{
  "num_attention_heads": 2,
  "num_key_value_heads": 2,
  "head_dim": 32,
  "attn_scale": 0.177,
  "beta1": 0.95,
  "max_seq_len": 1024,
  "max_steps": 3651
}
Each number is 500 + 40 x the weight over its row's rms, rounded and kept within 0 to 999. Layers, rows and columns count from 0. Numbers have three digits each. The size before them is the row's rms in percent of the matrix's.

# layer 7 attention query, 64x64, rms 0.242, rows 51-63, columns 0-63
080:537506576470498486421429444452478547453499478493537497404562500515456448513522497522464489496516556561496463511489508490547503483477454462488581478467587446527514464516523519503525463558421472
073:424518499553520536469521520421519515506443401579487493559486495497427505511513523527445485539494522516518587501543517499559574432484536525552519539529502525544514524540497517489461494557433541
082:511517489487445456516517559472467448478536493576540507409451432499520486476488483579483475506513474513507527510489556532521471556432487542517464488645536497478473500482561452496500538539537538
086:454484505497567519429490485464535451489454520542475556444522465477527452505488447524445540477454527479435492542500590462493507459583464480463570448473495491469551487537477555556550442529463523
071:541458585503543495521539476440539461427540468531448553617541490515482513540475543448524484498510460443524478622555484526513490490499487479495567509486513451531481473492503522458504489537559501
085:488546500473612583546504590445468526495499435496474472471498535488543517507586517493486516516538490559495554567514400487574508512489512552475524509474532478474485509513464490471543554542477461
076:474428515467488561503427454510573493462474443545461488560533455539493490577529441546507517546450499543458536509462540538489512512544484423515477502515507533457551497513571477499552408489450500
081:463515525448554418522506526607567562509536525574543507438516435485488529523456487510547450494481479594484479474549531549509507536466519471516443545554546512545524532511493450499517476483465479
091:508572481509581550518421482577457485479449488489516493461536442496514478440572522522463572460571510439447466535507439504499547464553537475442544473493512538480522481470500470500474553447468516
085:518489442540538508456530536503543450429589516484430472475504453455470505492511481492465477416492494432515491540492553515461451440505584464479567444498536481479579449499468530500505477507555549
077:561558544499425525526459467508488480494532548506449436518521506498503592502512486476548483445556504464519599530434462482543424496457549466504449508500519567498533474485404478513499469476523535
103:530561497566569453455489524542472496488464529527375528487515507466531484518465500424512475505615519479499496519528482478500498421518507444474508528493574577463469495521526538524475483426495515
101:422459503449518504441478540444504497503484495501524512431502495495470505559387537480528493527597509535509483449466473515494454478546485546576550490501410488463459487476507411500521483477534445